config.toml
num_key_value_heads = 1
head_dim = 32
norm = "rmsnorm"
positions = "rope"
attn_scale = 0.177
init_std_up = 0.0755
init_std_down = 0.0
weight_decay = 0.012
max_grad_norm = 1.0
doc_mask = false
max_steps = 4270
Each number is 128 + 24 x the weight over its row's rms, rounded and kept within 0 to 255. Layers, rows and columns count from 0. The size above them is the row's rms in percent of the matrix's.

# layer 3 attention query, 64x64, rms 0.324, rows 0-63, columns 0-63
size [ 82 103 115  87 108  95  80  95  89 117 100 107  98 104 118  99  99 112  96 116 112 102 117  92 104 105 127 100 107 100  85  93  66  67  76  85  82 110  58 141 112 111  93 110 104 101  97  87  84  60  80  84  77 111  98 108 103 107 106 107 108 116 103 108]
[[127  97 122 152 151 152 116 148 160 114 194 148 138 111 125  95 163 133 137 126 108 124 141 108 110 123 166 179 141 114 134 136  87  88 110 134 112 104 124  98 145 124 115 134 142 144 152 134 117 136 143 172 178 136 183 118 125 130 149 167 142  88 123 118]
 [ 97  96 156 166 130 154 137 135 167 131 161  81 115 111 152 124 148 156  83 149 140 118 138 110 109 158 155  94  89 127 105 115 124 133 130 161 149 139 126 145 130 104 110 136 114  79 151 118 150 142  99 146 150  75 107 113 110 134 103 129 178 114 120 102]
 [154 175 137  81 147 139 106 128  93 152 122 127 106 141 111 116 142 102 208 121 153 147 142 147 114 133 108 115 141 137 132 136 162  80 120 160 133 144 127 116 141 132 103 163 135 116 111 133  84 111 149 102 164 137 128 106 144 157 124 110 117 122 166  82]
 [169 107 106 106 104 131 149 133  82  82 110 162 144 163 102 105  70 122 133 116 139 118  88 152 148 147 121 144 140  93 110 165 134 148  72 142 110 122 150 145 123 169 134 120 119 111  96 112 131 134 143 114  97 105 101 133 109 151 118 135 100 124 164 121]
 [122 176  81 122  96 123 112 135  91  94 128  87  96 134 100 169 105  98 150 155 115 135 100 178 127 130 140 141 130 117 141 146 159 114 130 136 135 108 115 136 124 154 115 122 114 118 108 113 134 125 139 104 187 139 146 139 161 135 117  78 129 167 169 100]
 [132 148 100 158 118  86  90 134  84  95 119 142 154 104 133 119  92 125 140 110 140 126  87  97 156 134 124 146 143 121 133 134 133 136 171 129 111 159 149 158 110 160  89  75 156 117  99 140 116 132 161 160 131 103 177 105 116 135 109 159 114 143 157 121]
 [146 158 116  73 110 106 130 152 124 135 135  90 130 123 159 134 132 141 119 101 126 138 128 187 146 107  93 107 159 101 163 128 123 157  88 131 164 108 114 109 149 107 127 149 142 139  92 157  78 126 126 142 124 147 108 120  97  99 109  85 102 136 158 156]
 [121 106 102 108 129 156 122  74 100 127 121 113 130 125 101 126 143 129 175 124  76 180 113 128 141 106 106 175 136 146 139 137 163  99 125 166 118 153 169 112 115 120 128 106 194 133  93 142  91 142 142 117 105 117 155 124 110 111 136 122 107 109 127 115]
 [130  92 117 141  96 129 141  91  93  97 138 172 106 126 130 144 137 141 126 103 135 161 116 154 122 146 136 154 140 103 197 153 103 127 131 126 133 144 190 123 114 160 129 126 117 132 120 139 103  83 147 100 129 150 136 123  98 178 165 125 122  93 129  98]
 [129 120 115 120 128 145 151 100 146 111 112 151 132 155 105 109 132 140 122 168 132 149 113 116 169 139 121 110  80 133 104 152  92 131  91 146 138  85 124  76 100 122 166 156 112 129 112 180 145 127 117 156 153  77 100 121 114 111 116 137 122 153 172  95]
 [147  95 149 133 127 141 160 166 100 174 127 124 130 171 130  94 119 155 126 119 104 108 135 153 103 129 161 144 160 116 130 123 140 119  95 100 130 133 108  80 156  84 120 125 183 121 112 159 121  88 141 101  98 131 137 135  84 126  85 121 115 149 131 100]
 [176 107 146 133 149 124 112 128 162 127  59  93  78 146 133 126 128  98 144 134 118 139 126 145 115 144 115 102  90 167 106 124  67 147  94 137  87 150 118 108 120 125 145 160 165 119 129 103 134 131 141 113  96 117 134 116 107 126 161 129 127 150 136 165]
 [121 130 141  70 137 164 138 124 123 100 142  93  99  95 117 125 120 110 123 146 154 146 149  94 128 145 149 144 105  92 132 102 155 127 136 146 130 120 125 128 155 175 141 133 105  74 177 106 114 143 101 110  96  90  97 102 101 142 154  91 123 128  91 119]
 [115 145 145 142 149 131  95 125 118  86 123 137  97 100 119 107  97 153 103 172 111 157 162 128 151  65 115 158 158 149 117 126 184 125 155 127 133 133 141 105 105 133 104 178 162 142 107 130 101 124 113 117  97 126 145  86 143 111 115 108 165 135 126 124]
 [111 165 137 108 169 130 108 121 142 112  87 124 143 133 108 143 143 133 102 169  85  80 180 137 102 103 120 175 155 130 159 114 137  96 106 133 158 128 136  92  91 156 140 109 104 161 166 133 121 116 123 123  89 147 133 124 152 127 136 144 132 126 123  87]
 [165 107 127 116 128 113 121 138 125 114 119 101 135  92 114 122 160  97 147  82 139 102 139 134 144 158 116 141 139 101 136 126 139 147  96 204 135 145 144 113  98  92 120 119 166 122 142 120 191 110 104 136 171 131 131 115  97 116  87 139 133 123 110  86]
 [122 134 153 193 134 127 121 122 195 134 135  96 128 106 170 127 111 155 102 153 107 140 156  89 116 138 171 125  93 144  85 100  97 153 132 153 106 137 131 149 142 125 134 101 137 108 150 108 148 163 129 138 120 116 118 127 108 138 118 139 164 129  78 146]
 [ 87  91 162 149 116  93 131 125 141 142  99 178 143 123 130  95 139 175  99 173 130  91 125 131 152 147 118 152 112 131 136 129  89 136 169  92 121 140 143 122 118 129 147 121 130 130 119 136 174  91 145 105  87 133 119 162 138 115 152 134 137 114  79 155]
 [105  83 138 115  97 159 108 138  93 130  95 118 115 105 164 109 122 118 114 174 126 131 141 123 119 111 120 110 145 145 110  79 107 142 161  97 114 170  97 189 110 135 110 156 129 113 132  91 143 111  96 147 143 129 104 104 130  93 123 137 153 164  92 123]
 [107  75 171 181 131  98 163 105 173 163 146 163 162 133 135 141 119 158  87 164 129  98 127 145 135 145 140 124 134 121 127 144 116 117 113 122 128 107 147 144 158 101 151 109 118 129 157 108 179 137 105 133 127 120 126 147 151 108 152 171 148  99 113 143]
 [ 89 159 192 163 132 111 116  88 153 163 164 146  95 134 144 145 124 165 106 131 118 133 125 125  96 127 125  76 143 142 103 100 134 144 146 116 129 136 104 136 150 126 107 126 113 116 156  91 177 112 138 134 158  84 104 130 156 139 146 154 122 136 128 159]
 [163 134 123 128 166 119 112 138  86 117  82 136 130 131  83 140  81 142 168 139 113 129 123 135 119 139 103 145 123 110 142 105 162 105  94 123 123 147 154 149 101 100 106 154 169 101 127  98  98 121 117  86 118 137 111 152 114 169 131 127  70 140 134  95]
 [ 90 109 158 149 113 110 102 106 164  90 111 163 142 133 147 144 118 149  61 157 115 104 157 100 115 116 130 104 147 124 144 117 107 139 150 131 115 140 142 179 124 140 139 117 128 107 139  93 164 114 135 184 160  91 151 139 156  97 131 156 135 134 120 145]
 [ 75 115 146 101 187 119 138 113 139 160 125 115 121 119 167 150 120 132 120 149 100 132 129  69 167 155 131 155  91 133  96 100  98 155 144 146 128 127 130 142 145 110 163 135 140 135 136 167 144 105 140 145 112 161 117  84 129 126 166 131 157 118  95 114]
 [107 107 142 125 125  79 124 157 122 151 148  98 125 136 123 125 146 128 105 140 118 116 113 132 151 100  68 111 153 202 134 183 147  94 151 130 122 130 119 144 109 108  96  95 117 109 141 138 124 170 143 133  92 113 134  83 149 118 118 103 158 150 143 137]
 [143 140 133 109 142 184 134 104 168 115 103 134 155 126 122 156 121 145 103 125 208 137  97 119 142  98 124 130 126  78 123 146 117 145 147  81  93 108 113 172 138 115 144 125 109 134 107  97 105 150 156 121 112 132 100  95 132  94 112 122 130 146 104 110]
 [107 164 142 136 127 173 116 144 122 152 142  92 154 134 150  82 123  99 149 128 155 165 130 131 122  93 138 129 180 162 134 144  98  79 131 141 150 160 137 122  98  99 120  84 146 137 147 141 123 129 113 117 150 108  98 106 163 121  74 115 145 129 101 111]
 [ 95 132 157 158 141  87 142 153 116 154 148 149 131 105 125  72 167 157 132 147  94  69 123 134 137 155 141 157 121 115 143 114 133 138 179 145 118 116 106 110 137 106 132 152 118 106 138 137 138 168 129 142  81 131 175 148 133 137 154  83 124 113 108 139]
 [100 137  78 148 143 158 117 118 138 127 144 148 139 136 174  93 137  70 121 139 138 156 154 126 134 110 114 145 135 133 110 151 147 134 132 144 152 168 139  99 104 109 100 155  95 160 135 155 106 100 147 157 120 102 155 149 118 125 138 159 114 184  78 139]
 [ 88 108  84  98 144 133 143 152 115 120 139 123 134 139 140  93 138 116 156  80 135 102 181  90 120 150 122 120 102 116 101 135 131 123 121 103 107  98 126 125 116 147 126 141 136 147  80 119 126 165 163  97 119 136 137 108 188 146  95 173  92 124 149 117]
 [127 125 133 147 121  86 131 146 132 160 118  94 137 151 127 122 103 138 135 139 111 135 108 137  77 146 122 140 158 146 111 172 118 155 143 108 150 123 160 138 160 127 126 121  96 100  93 159 112 136 119  69 136 111  85 167  98  97 159  81 132 174 139 115]
 [128 143  93 152 118 157 129 125 126 137 162 126 161 120 122 178 157 103 146  74  90 132 160 140 110 152 177 133  91 103 140 127 158 131 113 132 128 111  96 159 116 100 124 115 128 132 113 122 114 153 131 106 157  69 148 149 108 147 144 151 102  89 151 150]
 [147 108  98 117 134 139 112 115  94 127 135 183 105 107 104 127 109  90 146 123  81 112 100 125  93  91 135 144 144 135  89 140 180 128 117 163 128 160 111 153 155  95  90 144 106 130 115 115  95 114 155 112 140 156 145 125  96 136  97 156 125 159 109 153]
 [113 117 142 134 127 155 135 143 142 123 169 128 154 119 138 111  98 156 156 122 102 132 110 140  84 105 128  80 134 144 171 138 136 102 137 114 113 176 120 139 149  85  84 156 122 115 110 116  82  96 133  82 150 138 133  81 106 126 117 146 152 169  98 124]
 [116 203 125 136 161 159 102 127 118 138  99 107 118 153 120 122 167  87 131 155 145 148 154 112 164 154 123 172 126 129 118 114 100 127 124 155 123 106  99 135 116 167 146 114 139 131 125 145 125 140 132 157 191 136 120 132 178 136 149 109 148 106 116  96]
 [109 148 158 136 124 123 102 129 113 123 125 117  95 137 121 128  93 131 168 122 154 155 137 101 119 106 138 110 165 110 109 142 150  43 111 129 112 123 134 146  88 143 157 160 108 127 136  96 148  90 164 150 160 121 167  88 131 138 100 129 140  89 146 130]
 [129 145 161 108 127 127 112 148 112 146 116 146  96 148  98 124 133 139 161 167 152  96 156 112 103 179 135 149 119  98 103 144 142  71 128 136 110  87 116  92 140 133 156 114 107 140 121 132 173 132 163 134 161 170 138 133 149 157 132 126 159 115 126  77]
 [101 122 132 118 137 153 128 112 120 142 113 140 118 154 132  95 122 132 146 154 132 115  99 116 136 176 152 143 121 150  84 169 145 143 129 116 133  67 147 110  97 178 175 123 124 139 138 163 146 131 136 174 108 155 172 113 124 174 132 119 137  79 114 127]
 [103 122 109  88 144 137 189  88 155 140 100 125 121 105 131  79 117 104 146 162 109 184 123 147 152 124 110 132 139 149 112 165 112 143 129 114 158 103 131 121 113 112 145 156 146  93 120 143 105 112 119 143 173  88 146 138 168 133 165 126 127 138 101 127]
 [162 146 132 130 144 134 143 155  88 112 103 136 128 149 115 121 139 131 180 108 101 140 121 108 128 125 139 163 136 114 163 121 149 136  90 122  92 118 135  90 124 198 149  93 168 152  80 147 120 135 128  96  96 110 119 110 134 112 138 125 124 131 140  66]
 [116 110 201 122 121  87 112 171 115 124 109 130 103 157 112 136 123 131 131 143 134 111 156 173 123 124 124 144 113 157 139 164 124 155  81 134 117 132 180 100 148 118 160 124 157 156 104 109 140 140 141 126 119 133  88  88 108 144 136 112 107  95 155 157]
 [122 144 110  86 118  99 136 134 115 119 108 118 130 107 162 150 176 147 100 141 110  95  91 191 156 105 119 143 145 124 142 154 122 138 101 135 126 150 105 128 182 132 134 174 121 116 119 129 152  93 123 105 124 122 116 154 126  93  98  80 136 134 168  95]
 [112 110 156 129 162 115 163 160 111 172 137 132 160 105 145 126 132 130 130 153 122 124 149 144 131 141 130 141 175 100 176 156 130 111  81  88 113 161 107 151 171 133 151 106 145 139 145 158 100 122  91 155 160 106 131 168 153 143 127 122 163 107 140 113]
 [ 83 133 145 138 101 127  94 128 126 163 182 102 158 111 107 125 151 123 142  80 150 137  94 173  99 122 166 108 110 147 147 138 118  95 121 128 119 136 127 120 138 136 194 125 129 136 120 106 135 139 125 115 110 137 134 109  86 182 142 137 106  97 133  93]
 [123 155 120 108 169 155 148 160 114 117 114 103 141  74 122 103 162 126 158 140  83 133 142 132 143 104 175 104 126 163 149 133 148 157 114 103 143 139 155  98  75 102 172 161 129 119 133 120 123 106 149 155 159 140 139  92 118 130 135 143  92 149 132 120]
 [121 100 141 111 128 120 101 124 107 148 104  99 118  96 112 136 139 131  98 143 131 105 135 132 170 101 203 117 140 190  87 156 135 120 133 139 121 118 158 141 148 101  99  98 161 153 164 140 143  97 129 122 136 130 156 130 106 118  95 104 145  91 107 105]
 [103 136 111 123 137 144  80 111 127 130 113 120 105 153 130 169 171 121 153 112 144 168 160  58 109 139 123 146 145 109 115  95  97 111 145 143 163 118 150 131  99 148 167 147 119 137 144 152 134 129  95 125 192 160 148 151 154 145 113 113 137 127 135 139]
 [ 83  79 152 138 131 119 140 102 111 134 126  99 164 130 141  63 168 133 118 147 170 112 117 110 133 164 136 124  69 118 111 131  92 151 130 120 136 124 153 153 133  85 129 125 138 142 106 121 135 109  67 135 140 120 112 157 152 139 108 111 120 128 129  91]
 [132 118  59 112 113  83 194 116 131 145 152 128 142  59 138 136 139 141 138 139 101 146 111 160 159 142 114 100 131 125 149 139 111 117 144 130 112 126 104 148 154 120 150 125 133 135 105 114  79 114 127  98 108 124 132 170  95 122 158 133 135 102 100 145]
 [ 99 119  87  97 106  99 179 119 133 120 136 146 148  87 110 123 167 146  89 122 115 112 126 167 168 113 121 116 144 144 163 153 109 130 118  91 128 107  98 127 166 133 142 157 150 158 106 122 130 117  88 146  86 108 138 176 119 127 153 113 128 107  97 117]
 [100 147 156 128 109 134 117 106 110 133  98 115 106 150 161 158 119 153 106 143 178 114 152 105  65 139 157 146 139  75  91  94 121 106 150 152 151 153 115 161 119 141 123 164  97  92 162 123 132 137 118 152 133  97 133 105 111 131 104 133 111 140 146 154]
 [118 123 103 144 108 116 128  87 138 123 147 114 126 102 167 110 124 119 117 132  75 130 139 150  78  81 134  96 134 142 133 113 134 157 170 128 133 163 122 141 120 117  57 121 128 109 105  76 119 142 114  99 127 112 137  98 129 114 108 167 141 171 114 154]
 [143 153 110 104  98 123 116 110 129 134 134 115 122 125 144 160 127 104 110 112 120 127 105 114  97 108 178  99 114  90 128 123 134 150 166 139 159 128 129 159 152  51  98 135  78  85 134  93 136 137 153 111 116 125 127 107 105 174 152 124 111 150 101 147]
 [119 207 137 128 129 151 131 198 103 141 107 100 142 151 143 129 182 140 135  92 150 111 116 118 156 129 137 168 129 134 173  96  84 117 118 112 131 149 128  97 153 109 116 110 113  92 142 115 106 113 124 122 115 118 102 122 157  96 119 136 129 130 140 135]
 [104 109 133  99  93 125 108  70 118 133 146 165 100 125 149 168  93 159 148 142 129 101 111 138 106 131 126  97 156 120 129 140 162 143 143 117 130 138 141 177 152 168 161 139 143 149 109 106 146 107 141 156 139 121 183 126 163 144 125 169 119 134 129 166]
 [ 98 158 115  98 132 112  72 121 123 116 166 128 109  99 132 147 132  72 117 110  96 142 164  90 136  80  89 108 124 124  99  95 100 115 140 158 164 127 102  94 138 107 135 105 116 120 123 127 102  99 165  93 132 129 110 104 133 114 135 112 123  96 151 128]
 [112  95 112 140 114  97 146 188 164 153 127 115 123 130 136 154 172 131 111 127 142 146 127 123 121 153  96 108 149  98 126 147 116 154 136 112 134 129 159 138 147 139 172 153 124  71 100 103 122 146 112 138 136 113  99 128 136 125 131 106 116 177  66 171]
 [110 121 122 165 109 120 119 151 133 134 105 138 122 133 125 143 142 129  61 129 149 105 129 114 105 122 132  93 118 137  83 129 124 155 150 121 102 165  85 171 134 138  90 110 145  94 131  94 111  89 108 126 152 118 156 162 151  96 184  96 146 144 149 131]
 [141 149 141 140 132 157 129 103 100 113 124 102 120 121 120  99 164 123 159 110 167 136 175 125 135 114 134 129 134  94 126 111 110  35 116 156 111 131 132 149 120 112 149 182 115 165 155 101  93 110 131 119 125 105 157 142 133 135 138 106 100  99 120 154]
 [ 79 133 137 132 119 184 114 151 144 107 153 137  78 100 120 132 110 142 119 130 137 119 111 124 115 140 151 135  93 144 145 121 131 105  85 152 105 191 142 151 117 120 137  99 118 113 119 129 111 125 116  72 140 113 124 144 135 144 118 172 163  82  88 103]
 [114 131 147 133 150 102  96 173 162 100 115 140 132 157 140  86 111 120 110 146 148 100 120  97 137 114 112 153 113 132 121  82 149 134 142 113 105 152 113 112 104 147 139 138  80 110 127 151 125 160 128 162  83 139  89 117 108 128  96  91 137 190 103 138]
 [137 152 148 101 116 169 123 160 127 110 123 114 119 149  97 146 125 149 153 144 159 131 168 151 126 113 121 102 148 102 120  69 148 123  84 112  93 152  86 139 126 178 158 134 131 132 118 135 135 182 136 111 124 152 126 139 153 103 106 101 104 141  84 100]
 [109 122 102 201 122 121 119 116 126 186 109  76 127 169 112 132 140 128 119 157 146 123  89 123 155 107 123  99 144 110 134 115 149 106 134 100 101 120 131 128 132  90 137 103 123 119 108 162 144 150 113 114 120 165 136 160  82 109 150 121 103 102  88 143]
 [156 144 127  86 128 121 115 105 114  95 146 111 142 118 112 162 106 113 127 145 139 166  92 135 110 162 186  87 147 112  93  95 142 121  93 147 117  90 139 145 138 100 139 113 170 128 145 133 120 111 106 108 160 115 130 144 133 193 168 115 143 135 123 133]]
# layer 3 attention key, 32x64, rms 0.299, rows 0-31, columns 0-63
size [ 92  90  88  97 100 111 151  94  94 110 102 100 104  96  88  82  87  89 100 109  89 112 108 107  97 101 107  96  96  97  91  92]
[[177 145 141 125 124  99 194  92 152 153  89 115 145 178 126 125 116 116 125 117 163 125  79 140 128 130 100 150 141  99 150 149 185 118 144 100 120 116 143 149 120 123 139 116 118 128 108 162 120 111  87  85 100 135 120 155 131 113 115 127 149 143 150 115]
 [132 154 120 116 123 143 100 116  93  95 146 137 107 144 125 150 129 110 165  91 133  96 105 106 103 120 160 137 154  94 171 131 129 126 133 144 124 124 141 149 163 147  97 117 139 140  77 125  81 104 155  96  86 140 187 135 108 164 114 107 137 131 165 116]
 [118  97 120 135 137 128 148 141 134 143 149 119 128 119 125 113 128 113 108  69 106 120 151 124 145 108  90 107  93 133 105 100 102 198 131  89 151  92 155  91 110 146 130 174 103 118 144 134 142 155 101 116 146 131  67 119 120 129  99 130  98 117  95 131]
 [ 98 110 153 177 140 129 194 119 112 159 173 106 154 130 129 126 136 155 136 112 107 150  82 101 146 137 142 150 109 179  93 166 131 116 155  99 165  93 124 109 151 126  97 138 145 113 118 142 107 114 110 112 104 126 135 100 126 108 139 155 148 126 148 144]
 [ 92 123 132  99 139 108  90 126 108  79 108 170  99  95 133 122 137 119 133 155 103 150 123 129 147  88  95  84 159 121  90 139 137 118 108 129 132 120 119 110  84 164 123 142 138 160 146  92 130 138 180 137 145 110 151  79 124 121 104 100 150 144 121 131]
 [125 134 106  79 133 137 152  89  91 152 126  97 149 146 126 167 144 113 118 159 155 146 156 175 141  61 129 148 117  74 137 118 121 134 125 135 144 121 147 132 156  87 132 142 135 163 148 137 125 154  85 145 130 142 105 151 146 121 160 136 100 105 149 118]
 [105 107 163 110 147  86 131 128 140 111 141 161 113 114 164 142 139 120 138 164 112 125 107  99 125 109 153 108 126 173 114 104 146 108 140 150 145 141  91 180 132 100 122 101 127  80 116 158 106  91 137 147 132 120 145  69 130 116 124 106 169 169 119 137]
 [135 153 112 132 118 103 134 115 121 114 140 141  79 145 180 147 122  57 124 141  88 150 143  79 105 137 146 104 153 109 120 161 139 119 110 152 186 103 130 105 141 131 127 106 123  95 135 139 162 101 146 133 162 125 138 101 146 125 148 126 150 175 138 133]
 [100 114 131 130 119  80 111 107 136 155 115 130  89 126 121 155 126  95 124 123 141 142 164 121 108 161 108  92 101 146 102 165 159 121  91 109 140 130 140 153 103  98 159 105 183 191 133 133 120 125 156 124 135 145 127 118 152 127 128  78 159 113 145 153]
 [ 96 135 147 127 103  91 106 168  93 176 110 122 129 139  88 165 133 111  97 153  89 112  94  92 112 108 103 108 134 129 103 138 156 122 132 111 136 169  98 161  58 138 124 125  83  98 145 113 134 138 140 159 141 129 105 136 123 131 131 128 112 138 134 114]
 [103 179 161 116 156 118 151 155 146 136  74 123 119 116 131 132 150  95 162 151 123 125 134 112 151 161 116 154 143 129 133 114 156 163  90 106 131 138 105 137 104 139 162 131 127 119 138 126 163 138 131 189 132 139 107 140 150  89  87 123 126 120  66 122]
 [104 139  94 125 117 159 133 109 151 106 122 132 121  85  92 119 134 135 114  98 166 109 109 145 137 125  85 106 127 150 130 109 111  77 121 114 155  83 101 124  88 106 165 126  90 155 173 138 116 137 130 110 159 150 136 111 168 154 116 108 170 109 108 145]
 [139 108 129  92 148 130 120 174 146 172 109 117 101 105 169  99 159 131 145 108  87 119 118 132 119 103 109 110 112 118 114 129 130 113 131  73 157  93 142  92 149  74 125 168 136 153 135 118  88 125  93 115 138 143  96 130 106 135 107 114 147 167 116 142]
 [115  84 102 118 139 103 144 129 147 123 122 143 113 107 121 134 120 146  94 144  74  98 142 125 146 134 151  66  97 107 126 126 116 142 116 107 116 121 124 145 102 109 169  99 112 124  77 117 134 129 153  88 130 208 151 146 126  92 156 131 133 129 136 137]
 [109 126 116 119 138 105 139 119 117  99 113 131 150 151  77 135 129 119 181 105  72 124 139  94 132 126 128 155 106 158 103 127 112 122 151 119 140 130 175 118  99 118 114 112 134 100  80 165 131 164 149 129 107 116 156  95 166 156 118  88  88 118 158 139]
 [199 113 112 135 173 155 123 122  96 115 153 136 147 127  83 136 121 110 130  87 111  83 139 137 144 143 145 162 137 119 119 136 105 132  96 102 166 150 113 141 109 137 100 121 134 128 152 105 129 136 162 159  88 143  91 167 137 135 101 109 125  90 115 154]
 [187 132 124 150 135 110 116 140 117 116 138 150 129 126 117 140 112 141 145 115 126 134  63 118 139 144 102 137 130 132 139 147 140 124 149 102 127 146 117 154 112 164 124  99 166 112  90 137 102  73 121 106  93 126 134 137 126 139 158 152  80 144 201 160]
 [191  99 121 107 120 103  61 131 140 137 162 132 161  96 109 124 110 116 133 116 155  95 156 121 128 153 118  53 135 143 120 136 147 126 117 113 127 156 115 115 123 168 114 113 168 118  68 138 138 156 129 133 136 137 132 116 144  94 126 141 125 134 130 147]
 [134 107 118 169 151 151 164 137 156 132 116 124  82  96 133  92 116 136 148 123 103 126 121 117  85 131 164 128 129 166 109 145 135 141 181 115 132 112 124 131 126 127  94 122 118  68 101 135 141 132 140  84 114 141 163  69 126 121  93 114 142 131  94 151]
 [122 105 108 125 120 130 128 140  84 123 154 121 119 115 120 122 172  76 155 155 154 109 142 121 111 141 162 168 139 152 163 121 127  98 155 164 138 107 135 125 170 117 113 133 133 113  85 147 125 120 155 115 155 151 182  66 127 119 125 121 117 139 178 128]
 [140 125 124 146 102 136 145  98 130  87 124 151  73 142 137 123 122 176 152 109 130 116 126 110 140 139 149 117 123 114 138 154 124  94  87  99 146  96 125 118  90 130 141 129 143  95  99 177  95  94 119 108 120 122 156 103 161 131 102  81 118 166 145 172]
 [132 145 100 148 138 148 169 123 108 114 130  95 160 137 149 105 123  88 152 160 159 120 139 160 140 146 119 117 100  94 144 105 112 117  94 164 113 138 132 142 138 160 116  92 111 153 109  88 130 175 103 184 135 124  99 152 174  91 133 120 116 136 147 141]
 [118 128 123 145 172  99 191 108 156 133 145 117 127 109 166 124 115  95 102 138  80 109 100 114 170 129 116 110 111 157 103 127 148 129 116 147 144  99 133 155 125 137 120  79 141 102 112 130 162 120 147 128 112  80 114 100 137 118 152  86 158 151 132 159]
 [ 96 132 162 146 142  64 179 118 127 129 160 119 136 143 135 130 123 146 116 130  98 153 117  90 105 120  79 126 125 115 107 113 141 177 130 133 197 133  96 116 107 141 146 139 121 108 138 117  82 123 112 149 146 115  96 103 124 104 132 116 147 176 123 125]
 [ 92 129 128 160 102 138  92  99 131 118 129 139 151 147 138 146 150 103  84 122 125 112 115 123 131 113 142 138 148 144 162 144 122 135 160  83 131 107 170 117 154 157 130 112 118 147 103 146 191 140  82 123 113 119  92 137 158 117  81 113 142 184 104 129]
 [153 144 148 166 134 201 137 147 106 140 155 120 136 107 111 169 152 132 187 114  94 162 123 117  81 108 135 106  94 107 150 129 152 135 125 127  96 142 114 144 121 117 119 121 148 168 136 108 155 149 104 101 105 148  94 162  93 126 135 127 134 126 116 117]
 [149 105 102 155 161 122 131  98 135 135 136  99 141 137 142 105 163 126 121  95 110 141 146  73 192 153 143 112 131  79 115 144 162 107 115 158 114 124 123  96 135 113 100 116 132 155 133 163 143 171 149 100  96  90 142 119 154  95 115 122 109 122 110 111]
 [108 116 134 111 130 166 123 143 192  95 126  89 174 135 111 101 106 127 146 156 180 147 171 114 132 137  88 167 135 134 158 133 107 138 106 120 138 134 149 155 116 134 125 123 107 129 129 124 116 114 134 100 124 144 130 155 126  84 128 135 113 103  96  63]
 [121  86 165 142 140 102 102 115 106 155 105  96 129 143 152 154 116 123 119 122  85 147 112 128 115 178  81 116 137 148 142 119 122 141 183 123 128 118 149 138 100 138 124 127 132  93 150 125 166  91  84 101 116 111 137 165 118 144 115 152  81 136 132 171]
 [102 128 115  99 119 130 144 106 121  65 120  98 118 138 145 183 162 137 109 146 113 140 127 107 124 120 126 159 149 120 210 168 120 110 145 125 129 143  95 127 116 137 126 105 158 134  91 155 155 106 127 128 135 122 149 109 124 130 161  72 125 152 109 135]
 [ 92 118 124 156 156 121 125 146 156 136 143 110  87 139 122 101 156 140 104 151 125 113 101 158 131 100  81 157  88 137 181 120 124 101 131 143 126 102 126 108 112 124 174  99  97  92  94 127 129 126 183 138  86  95 131 122 109 111 117 153 118 114 131 155]
 [150 188 151 127 155 167 136 135 161 106 144 128 107 189 124 154 148 160 119 180 133  84 140 140 122 173  98 136 156 126 117  97 126 102  86 124 117 114 138 102 145 153 129 154 113 152 157 136 119 140 119 115 128 100 107 138 116 131 169 107 120 109 151 120]]
# layer 3 attention value, 32x64, rms 0.451, rows 0-2, columns 0-63
size [ 99 100  99]
[[135  94 121 123 153 123 144 114  97  78 159 154 137  76  90 128 124 133 159 151 131 147 150 134 138 129 123 135 124 162  95 138 141  96 103 147 142 136 137 105 113 168 132 110  99 147 144  60 129  95 109 108 124 182 115  98 127 129  89 135 137 151 116 158]
 [139 198 157 108 114 120 130  84  99 115 123 106 148 144 163 140  89 140 124 138 113 143 109 153 142 145 123 126 159  92 134 147 125 123 120 115  96 154 117 173 138 119 121 128 135 144 128  90 133 135 135 176  69 120  96  97 155 168 139 131 169 120 130 139]
 [113 118  89 119 113 155 121 131 125  86 121  99 163 188 156 120 149 118 144 124 134 149 177 116 117 176 112  78 138 149 155  87 127 127 170 137 151  95 178 132 127 128 126 144 118 146 109 166 131 114 127 140 109 122 134 104 140 112  97 138 103 164 108 122]]
# layer 3 attention output (transposed), 64x64, rms 0.386, rows 0-2,32-34, columns 0-63
size [112 114 101  79  93  92]
[[ 85 123 105 120 109  97 127 123 137 102 130 166 164  82 135 139 114  96 133 141 112 154 148 162 131 111 113 156 122 163 121 117  92 117 119 128 168 117 140 111 121 147 107 123 119 157  88 111 129 130 152 127  88 172  86  96  89 129 148 134 108 170 169 146]
 [163 114 130 126 114 133 183 159 141 158 153 157 106 133 125 143 106 179  82 138  90 134 140 107 161 116 145 132 116 114  82 141 138 140 138 151  90  94 158 104 137  99 102 128 120 118 110 108 152 118 167 132 132 135 116 106 129 171 129 150 141 120 157  76]
 [185 149 128  94 129 126 120 111 179 136  73 132 120 146 110 114 117 102 148 165 122 128 106 128 154 139 127 127 141 133 145 161 124 148 102 139 133 127 139 124 162 138 135 132 203 118 133 145 171 168 149 131 149  86 133 108 117 171 148  94 152 125 113 121]
 [130 151 123 159 127 140 144 143 116 109 135 146 118 121 113  89 162 111 141 130 161 132  82 110 117 137 116  73 137  83 144 125 156 123 110 136  65 147 120 164 163 116 161 124 130 126 121 165  95 130 145 130 129 147 129 182 147 146 132 157 118 126 105  70]
 [133 155 126 119 164 144  89 114 109 102  82 101 104 136 150 132 177  99 143  93 152 112 147  97  89 113 115 103 115 159 125 125  98 124 106 150 150 134 112  67 108 130 135 158 115 109 152 142 111 122 144 152 120 108 167 123 110 143 112 103 104 127 157 175]
 [128 145 132 158 161 114 174 128 117 180 184 180 144 114 176 144 127 111 152 137 138 105  97 141 150 165 136 132 129 152 109 120 161 132 114  88 139 110 152 122 114 121 158 100  98 126 128 112 109  76 148  92 125 147  91 123 130 125 125 160 143 129 135 138]]